Weights of a small GPT-style language model, trained from scratch on English Wikipedia: MLP 1536 squared ReLU.
Each number is 128 + 24 x the weight over its row's rms, rounded and kept within 0 to 255. Layers, rows and columns count from 0. Numbers have three digits each. The size before them is the row's rms in percent of the matrix's.

# layer 8 attention value, 256x384, rms 0.0732, rows 0-255, columns 64-95
097:156116129141145113157163167114124110158096133138143117163112140135114150069121141175126154140112
099:132145130169108118117139103166140093172128105100168164151155160164132136079128145126125099199157
098:189116136121154146168151118090106173154133133139152168136096126105157082112104107117159121128157
094:147150094093126091126128117117115086131079172091114138088109106161134160100156137129152141136140
092:138127138158085106154063079126124150134112124116166079102101142122120144095094111125125155117128
101:173126078084094153103164147132143103159116121147153150125139096108105119110151120081109132129157
102:136134171147129123146141121141128100129176142118096108189142177138166128146104145140093116127075
099:095134170086116125140141065120107130105144088108167164112126169109116124125164113142113141136131
097:125088150141106128102112134116106160114154153139128087116076191129126091136159132135143132178126
100:090126117120123124122124138097126126174142145136111124132180102124166108083136147128135110106123
094:156173121102102106157093131141145080146106086157113134158109127106089169138089103130117102123155
103:109127122122112185180130107124160106111131168140148134112149133165123080154106113138170100157134
094:101142123140146120161125140110133102167143117105085139137150147131124100109165125111134094108129
102:093157120115123122131134128146145151105056112079125140131155143116168110148130082147125133144095
098:118155188137182111130092129127143136114109088143112112114115156092131087114137119132115090080102
102:116170118134125170132148126148133111093113145106136126133143150104117169148111116201097138111134
098:147136164145138104140141137088091169105106119139134117134145192098100093123153153118095115099151
097:167135128124147125143113123160107132132142102104134120098146128123102139154126115106063111148144
103:106126126142154118169140137127139126145137094133121127135110082134107103161121183100084099107154
107:138130091122091176115103106178085086146181101165114098159106120115116098135095111143098107100115
101:162131054136097149121138100105116131133134174144092103155127128123139111077136107115098140107126
106:097126127116152135133141117088133152096117197138132122117131110102099103175145118115119137168137
106:174120070124127106182134118153188110158138176084117117096111153108146117155151133124115126072170
098:083147125114126127154171104127149188135119120126155172167150143140136171121105074106162120126083
100:156146156151101135105154128166093114116125145141199140167131114110132099124142135171096089140142
096:130114119147141171142163119133092150152113106149122116114107128090103126145110098165114138075118
096:158104116145114130149141122155091117108090140118184134107160135157142106112128122135113104133118
094:101116174123155120121142173156100125155163156114148092142132130109105113115110129129115145083126
103:137084142064138116125130125092118136122141145141094133127105152163118144137063126106100150096142
108:106092107152128144118126121102066132118085148105098129142116144134137106173132177166130135141129
103:133094122121131144095128132128132126060101106157143127098120093138157144165090142209150123126144
093:128152132188083148126113114152138125128135095096126111130131145139135121127140111129084060109120
097:102134179067160113135076131137163153136130150169170156170139137124164115128112170122137119121117
094:136129126123124114115162107101114128180087145103136109142159094126127127138146170098145103100106
093:134145085140115092158124155123128145090159156106105146117110158137110151135108079095126102090067
102:113164112185170123126154183100151161136132094147115188126126135154156135092125138106119145181162
100:114091116127149110151085138141145122119146109131145120124084119113151121107119115138094119172110
091:109111127111138152134107143160123142131119162130139089147162124145051120104115101141118075099112
102:119198127146124118081156135123156157125125132134124101162118078150139174143110101111157114150102
098:166133116142106117140125180171146124123144113162140141166158119120118161173153133161158123163149
106:082105134143121094079140146143109141117126123122187153113088135117137132138146149114068147155101
095:152080110128152141137081110090150148150104131154122144136119150141114106135112110130107118119131
106:110116140117141121124132106082120122114080154099143136116146146144108124151165129089120113131143
105:158102127158140104141108117119100080091123181105107125096125140110095124113179099158113121122140
101:110159080142156113171103135113144136135112138152078130118144130141103173119150138093125078136186
103:110107170120095117159135117130103173100101147105130155147105155134110096105118159144071149099125
103:140136113095099136116119111111099120120108121138094122146107089157102115163151146153111157080142
105:123151111176162158158143109118138076156118110131136128139155113142143093097127144119132136125149
098:114094089120105119137157180086125115098155099161150144163188142144158122135157113070115110125167
100:139083131164109125112154080116119155157151089103076116108103127156117089085149102174139090109115
101:087126103129137144091127127149149089107160143097139110159132136139130156182143138157148098082163
096:130148160090117154147119101162138145164108131136128144130156139061125165116110147116118126128158
106:107153110145122150106131122118150100102157134181125120157152090165100163154095127125106123124135
102:126135112089132102122156108181137152142137110116098100133105128085139109108124150151120126110181
099:128117166145111141137131121143137160099096132128105144133144095147088133116151167107114086116121
103:109102097120126123138111172141135182106126137116108106125128146128142119141184103137094078162164
092:150141143129087144184122109117117087153135139118104137177141169096139159096104104118146127157141
103:119133168094125123110125141101101144117130130153128152106133128134119096148163140088093121151146
100:129136161116145139117116143155121135121151162149136138117144092139127107118153128125170124078073
103:101164121133126156147110125126173175126123134110113071131087153126140121162171057120129097136122
091:150165150132105112117128139138106137104132125136111117086144108121142135131098119158077133130106
104:121075148117106154126146128136122123138094157138170153178111142121096151108130169098121130154107
101:172113132096123139159184161138135131145146146125131127148105146118095132136136127121129156112070
105:122127137084141147090125156098089100138094118124146108144125108131133147179101125158120158120165
101:150144135152095096152116147115072082121085136119147121163160119152121139141118118158162134123144
105:173145166156135160070147163127120166111132162110105119147150149131156169108091147177140133125116
101:165120077125101147135166148132115129143125165119105101152114123102119105101126129138092134131132
102:088148136134189131162112119144091137150163169129117111113108104108137151175142107118150109121133
097:168138138124125156105114136109123145140097177145186109151099186122118105145103123115119155143169
106:096106146141143156108118140131127118125112054112150127120129153164152085146145088102136153136137
102:150111149131137116091155105126145133111120173133120103148107098140123162111136117083125173162097
093:118126090176128124121144151115129147116128108132090140158093171093123176153136117168089092129096
096:134135130078149122135130131127129128143078127107131141171144147092116073106119100158101110120168
104:107137136137156165127135069143141140118120145056148082167114128099176106135118134144149148123133
101:111125164126126149155110115106142104159115117087154115148186130139113103119152103146151156092136
101:133103110143152125118122127151080130137153123125180121173140149122119082074145134120118168172140
100:127165142141099081120111100093129151095173145141145115136129120137127128149105120122111112115140
103:139139158148127116118120147124144102137122095146114127148110139110135120129118116100143114111107
102:142130115088159098099127139149133137135174120126136123110167155112108110137112139150201132099133
098:154132171068100116153153132163172118130130083092139123134155145129130105145091130117172147166106
101:166121110086115131108089132116103138145109128111127116129157095072108133189152144176157078136147
104:142133160098153103177108174161128126114136138123111159147126119122084172118143117114139138136189
099:079106144111116112121132117112167114090157105118110151126141135167128108124112128113139093118149
100:087131150092103111156122087170105122076080130111112115144115081122131134109114161141138091154126
097:115149104130135152140060126123123151139139116128149122105110113103134136121112164117124115139136
097:125127167130115147083136091166124141130100091154127087122110108100112094168135152157131134124140
104:129094105174144079143122123128110113123125105114137115130154148140116136106103121169133182143116
103:131113130150106113153154103168123175124134119131094175123173145147065151138115133163110102131140
103:108120118117112073074126120107097142123142101125165152149093110149132193163135115146129131124134
096:097089130118124089119127088130112104156113137133124187115125109112124150169148135088157167072163
102:121126113149098123119143169133120105099093152122123158129118130090119119104149136134125117138118
103:169116138094176139094111062129109151086124136127065122149131102091127096118099135160129124114126
100:144149110151121098101133122106127144089144099184109100120126150103106129120127102153131112135117
100:111103160068150152163154149124150093117139100124153119097143119079105147085128111135127163112127
102:104115108158129134095130116119157153146171126127088125080083151136094126127096136130107123118085
100:131142097116127115157149154129157121117130124104110129179123139134120115196139103154148104169143
105:116103067132114140174080138155127136108151119116132127137137158091115132085098095136125079125194
100:110091115083140086101128109147105099127102079130173134087134110136112112140110147159141150145110
103:134136114109135114075137116068081100091161130090152141159125082099099137106150140102152110153123
100:148148087153096109117124131131088107108181136136137094114138133135130175128105174111154144122131
099:157131120198107149126136139105101127147124114097115112115121140108121110113141165152070120123140
097:148139112146083168117163187166157128111097143149114132136137131156139145120163103106132098148108
101:188149090134160131127108143158163110129127119131134143119117170096115135129113110151127141147120
098:102164129162120122136137133121147139124167092170100133081127136095143081139081113126097127144114
095:111112121149187167106119079090125105147145107133091104141177102128157133144130140127133137129106
101:128100138101125104147110101167115138128104077097148137136100116111116110123118133156113121131144
095:125117100114151142130085109138103124165141099128127108109111193096105148135144153124140132095151
094:146114087112079108111092101138092139119137195182090171130110141114115161146125145113170080118132
106:118137162110109120106119103109143158122141140090116122116108132146093110112154083153128150103141
096:168161136165074118144151075145090157178135110155126119100144119151134123122103112113179138139108
100:147159134144118105125082104131153073141131133157138137107096095138124127125124115141136150144180
103:100100158114111167104108152075106150123129096164138148117119133139145150120159099131145121143139
099:102089107111151190081092142104158129097191132136127122135122091138158117133112147084119161134124
097:161147153159148171148146178142084116092100137138141135155088160086099094137129144131143131112134
097:077102134108124154122114137117125134113144136100137136115095122105123151129152149153103161122136
102:079134115095193136144131177132141149182141126131143131114128106120075104117097134112151048110127
101:139125092123085134111094139096136089118109121154126125130162112096084146149102180186117138087111
101:140138132135151109097140108099112138108121143175135143124138134146146115114098125126108191163144
100:084165109140168129109132128127121105116146136087141127110140151121152138090120086111117112135114
089:151117133115138112115139128172170160122140127127124143141147113113160067123136153099148143135157
104:132148134135149115087142146127164130123145121133111121129153106123187129132092110132167111153125
093:105132113125123137136119147154101126134125142094122106133152115134152107141152105149131151156091
103:148173136135151100131098149137105148144191125121120139115112117133120149146109139141098163123116
101:118136119131146089163124197119132177106151103107096160113150110106127108118144152171090113129132
107:122128141148072106122145122125179154130111107128137119141108094135128142110102131130148104153106
107:118111169167095125115114124113123127124124096145138186148118105163126093133151133103106177133098
102:136143128145096145134160162110150124081131085152120147138115136142132118140109155142104133149130
094:086104137181138081117113074150117147080121113077146138119132173141138180157128104136160132123110
098:112077101144176166114145125149130088154126111112152133127141145145121151095193179125143132143115
100:106141103107127154156125158078178167147079113117092144155105128120147160128102143104110159078127
102:115126099173135144082151107131143031113110097189162102128141163113148120133077137097108131132111
099:133144131109120103109155130127134157131157128138138145153143155147122084101136115153148117115106
102:147147165129106145146114158149101153155078142092126182144118127083121083120131101100139127165127
104:175094130177150144149119112089132136109086143116127134140153125133134097121139152154122126139161
102:136130149144099166075164145126118131174111122121148141164112100054068158145099130084085118110126
098:143100098122108100103091126150143102092121156159142135135148085084096118115138130095146114090137
103:122147125110118127116099154180190185115133155147115127138115110131160130132107114117157137128108
098:138136128148098175125147132122109126105181138115134141138144143122122112171110094110114084150107
106:095140120109104142123135126146100152100085143126124132140102142087163142094126123133110127110119
099:116166131110133122124148122166165089150089138124120096111124126123135134161132150140138134118139
102:142085113124118118129128141107135119164077087123135117136201134124149119107131128155179148129143
102:118103140111170120139141126138121134123085115101104137074133120135174127133144153116174111123111
102:144049154113170083132139109118131149135142150138089120154153147108179159097085108111123131133126
102:134142112160164103195130139074109127211145120152091113123116107107144096148106131123110118106160
090:104130094165126111140132121136148114110143150119092140140115122105105133121130120197130137113138
105:122140146114160136171145092167104092135117084132121122137153114104091152087088152112117129166154
099:144135140135144173051131108136156147090183172188098133151128156127105113155151130138135074123133
099:072119129105173102165111144114145132147121123122158167144125056159113118157105131100115142139132
096:141145117156100161123138160094128148117101140150113121161145118144148124146111106129150089139124
098:152104127111130113096116133148175107094160141122156148166170065095126129129162133116171110121138
102:125157113156132155158110107118128107126151155142188101148163142161146097147145159095104135137144
100:129118091126123138153143069119097124117129099103116121125145124126133107108114096115106149109153
105:111118128111103103144131125149117107065126134124104144105088096099135126127104139138105145112123
097:141128135126118120121127162132125130109124139081138144132134120139119112143160142124152104162173
097:108138141131116130130137092146168159128147141105162099081133107091114162158144140138131147147114
102:139118140125141103151129122147145104174123149120135159148101136163161107150130130077107133085156
097:170137160129128111123103142139120140133099135126168114121137113133148104092130113145145104111106
100:100155159125148142166119139116136129149118137112137138137125132089142160074108096161156169114082
098:128105091092136095188128149109118134155097131151129146120106157168133123146115126134125145099129
090:131128090113103077069130159090145149142130098135138137136130159143117113148130072112106098181164
101:146141109136131076125125122123132126141101103117111157140114133091102151158120112109133128073118
099:094140138116104106138167109103172166093131128156102136129092125132160123165133117161107113130125
100:109104141117123163151119151096107136134100126111095109168104169108127128139098074156125135099113
094:143108164133154108138124141156109129113089148140134150154124147127118092130143141170156145146136
097:116148161131141131104129157119133119191164126120129112126115151161118140146143096123108147160109
104:125091122107126105114161092192135146110140104108138130174160116118161159125123142143070105130102
103:150135132113140116103149093130130142108145154123090124138112140145143130125167104128140159112153
103:109146135158080126085150102132149151131169146140128141118112146163127110156165156117157100148096
094:165145112166168117104094145151117099126115100136105119129128097107108155133110116151133128133107
095:173137119110095116154115182127122132145126139123119111140167154190141127087153161123159135125108
098:125126130141134083115126132138148121131092111134117161087134133112127149129145134145056134129085
100:176151131112145093087117176119139111141134131163107138157128151132145151125124153155125124131119
101:116162147140123124151141123172116141171151103092144092132099132135133132142095128109157086137138
102:137161120140129168147132125139131130114116109176124129148139107118141156166113143155165150077138
095:167124148153076145096158097114126136157129122174087106148120152162177158149112124128178119122099
096:172138092119113072106108130141130125121119106128146136109136135117135162129096063139140117136134
108:107105178135122127112131115175123138130107179180106159143142140131062114126142080111127124122114
103:128142132164159121086112151126083141136132104130103103158135131132145133139163105131108152110090
101:148117093106150130095111153133116119101111126132117160104150100124098166141116182103115163143151
100:115136132100161197108106135128092153104129082128108089114118101120112114122140132086156130103131
101:112113123151123077127143127089121090099170127148135131099150103162142108092161137129159122100139
103:144114145124134180145147106108109128153119114139116117140120151143128144111135178119134133135161
104:139094132102113128116122102099127125119135105124119132083135154116127122131092128139161131161132
094:136101116083158095116131095120130123168162166129090119121109128108102132118131122131170172146161
102:134157089145132136122101156149125115126135095120128152141143120122091161167138098173128073155122
097:162110144112139124106128148148120125126102126104144144148148099160099127096124127118139124145156
106:127136103139105126137115112136140118107164109124115134134123127163135139121201145088171155162131
105:100119084160123137153176116126111155171101130099118076151095111103146123142092156099116132061074
104:134189072144089093141125103109155110145159108149091119090112123133137111178139173064160095123097
103:092137146118176089112154113131153124122170169134164121130143123093086114113137105164157122119126
100:125096125083176144163098086128157119153116133119086132108119081091108138160146109105146152103123
099:174130147101104136134109108120136138121136182167116141140164121135116128135100144151142154121156
096:124116137078156103142130118115136141114130123164116099091123140111119103120125135116143145095145
107:125137145138113129132119149096082128158138124087143124119093158107149126126111098146173158132115
102:149143105140146132116143130148136149065139162153142143133111106174121149140149109122138142108100
100:128171206132144157119133112132118115157137157095133100149132173090134135147169142109111122120139
096:095158105147124115143134123155060148139120153130138133141130162127145114152137140134166108130145
100:144128180123108128148121129182115123141107136162138148129131145167117116116128111147127145120145
101:119106133122152132130104105096071114115101100123124113097121140172130142171183143104128115143096
102:108172103150126104126161114100154142158188159180105130165121156159136115138092139095126132138137
095:120116129089091131125169172117152108109113103132158140093144142117087133094137117138173115136129
099:174166138094109127128121136156114110106133127149159167146113109141098122127170142148101163107136
097:138123092142094128122136155130145118160150112096096144135122171119113121097097150129141180111136
093:142066162135157146085139110107073122107182121147119164112142107114120117099139130131087148117119
102:108112149128113160139152126154121101134105146147129148131134137148094112125136117093116113091094
100:097134151153108136121149078088119122127155097112103132098146142125090103137151140124116171107106
107:130147118135132104131103155104161149135099108149115142107129122175133136091127171141134130094108
099:181114117167120094121122116160110156127140127120109105130111171160165117137123104115135143140130
099:133078109125117153136158141145133098121136077100138096104094099157101147142104110132113141146122
109:125150141154137142112137105118060128100164147118138091135103144103093134092103157102090126104119
095:116124162134087103135124118125149089130128158141115119132153142077141101120138161099078154153169
094:140135134163098101107119124121123094144152166173117137128085169121126133161178140142131087121142
093:136148110123105170145177117097135127085143114116161127159167104105121112118152096114079139124131
099:104177137115172108110160131118131136112083126119108171139164139096131143139121100153135123163137
101:129133110126054126113137169110119116122122138132134106118087119121152120119138140155127126146153
097:121134145158124163096122141085110113088088155152114113114138145136096102214127123142148123114137
096:101153150133161134162098125096090136127106140081111126154148137103134125126109109173158089124118
096:124101118166110113120087100089127111084125129122124119119111114131162137140117117088151169107088
094:148108125130127165146108152130121088129168106136146123139148125096106110135121128138074135097095
101:130105155179111178126098097122145121146160150098110109133132129106143113129112143123100145158103
094:096129133126107144102106128143100115123118120129105078159155102116154126120117138161123166139144
099:126129093135147207123142112122148150168147096104111159111144126140139126137120126127127139129126
101:120117108131131125111122152113120129113159157157120114129091147145115121131116086105137121154163
106:144137136122123165098176134109123147116110109111131115136124127142135120100178131123124139128152
100:130152144150133136088151101140122133093113150118123092121136144098142121112142081108073139106103
096:121123087166155145166107097140156128115134129134113110090130185115140140161106133076155132142135
101:127112149081106142127163127152126154090172112127138063121121108118110158108124107122094162116139
096:130092148139141111108097151143118114104113177150142163125127084123101134114117134136060139143098
105:124128147124097140116159109085120118119096137137108120111137100150115121127115138090146111121140
101:142127132116142094125107168119136116160196106118154107153141175136181167153126161117130100114149
095:153099129147154138059099122128124116115105159074132166131116121144160084133187121140112149115121
096:159142106127150119137122123097178170171135126164123091121129105161136148161142121120104123163173
103:175160195150144092120142138137091067167152122176170179162134152149129151103110141117128137121147
096:140154128139103116103123114128120119135112162109169107128104068127112121107165135110128133162154
094:153081108086132153077114095163149145138085137118115132107114146128102117121128146120134109117141
106:119106121129169130175126165127188085120159124151131061140170071108166102154152122144103134110132
096:085136109128104115171109111107135137136147139180111088113127156135161089141081079166108117124167
096:130136122106095175142127153093141119164106117129109124134148153112133114154138139084149115161114
105:165151157149129131135160103131117161115115099133091124104107106161139104140135120106124072126115
105:114132114112133130109125135086140162082108132108075165110130122168093140127116134141115108127092
097:135097100147154143113103158137118150088137164134134086101190142145151145138136085132118131096140
108:177135108135122149100144128139144131075152147139136086134106112148121135147125160128098184165130
101:187100117116134109117158121095123093124125097113104120129105114112099085126122115149144139160161
095:194136119144107139108164132138104102130135160157171109083170111131124127127119092133168149113158
103:142138120132155132161087096130142151096099141190119080162149101141170114102108123136177140115135
097:127138151145116148125135098118128154111147162087149129127157150093148131125158134102112107123172
092:197129116157137141142104129151152134112120146081152138148187176120091146146152114124141099151121
102:117131126144090123090125123108142115150170146135124144118089188102167083153160121123109147127103
097:130174109134131099140123156116141149149093121168126095141127106147110141155140129076163088088110
100:120143112112186108127109049106119127131139120134151145128165188076178131090148121164110123171129
103:112130197097100154180121126190079172135133117170128116145087165100129113129136125159134112178144
102:138130092123123120062136098160116170157113118133151122152111132123129143123138166098144125146134
097:121160126116119151124136124144118138136132095139126134151134128104161133157117109108118148136138
114:157118139101116127132122129088143110147117124142128112149142106137115151164108124105093142129121
102:071162121148117147121141175121142165100159140101111104201150132144119100116108148125137121131139
106:148098074142115121121141132138126140144169107132137099103104078120091126084142112129171154107118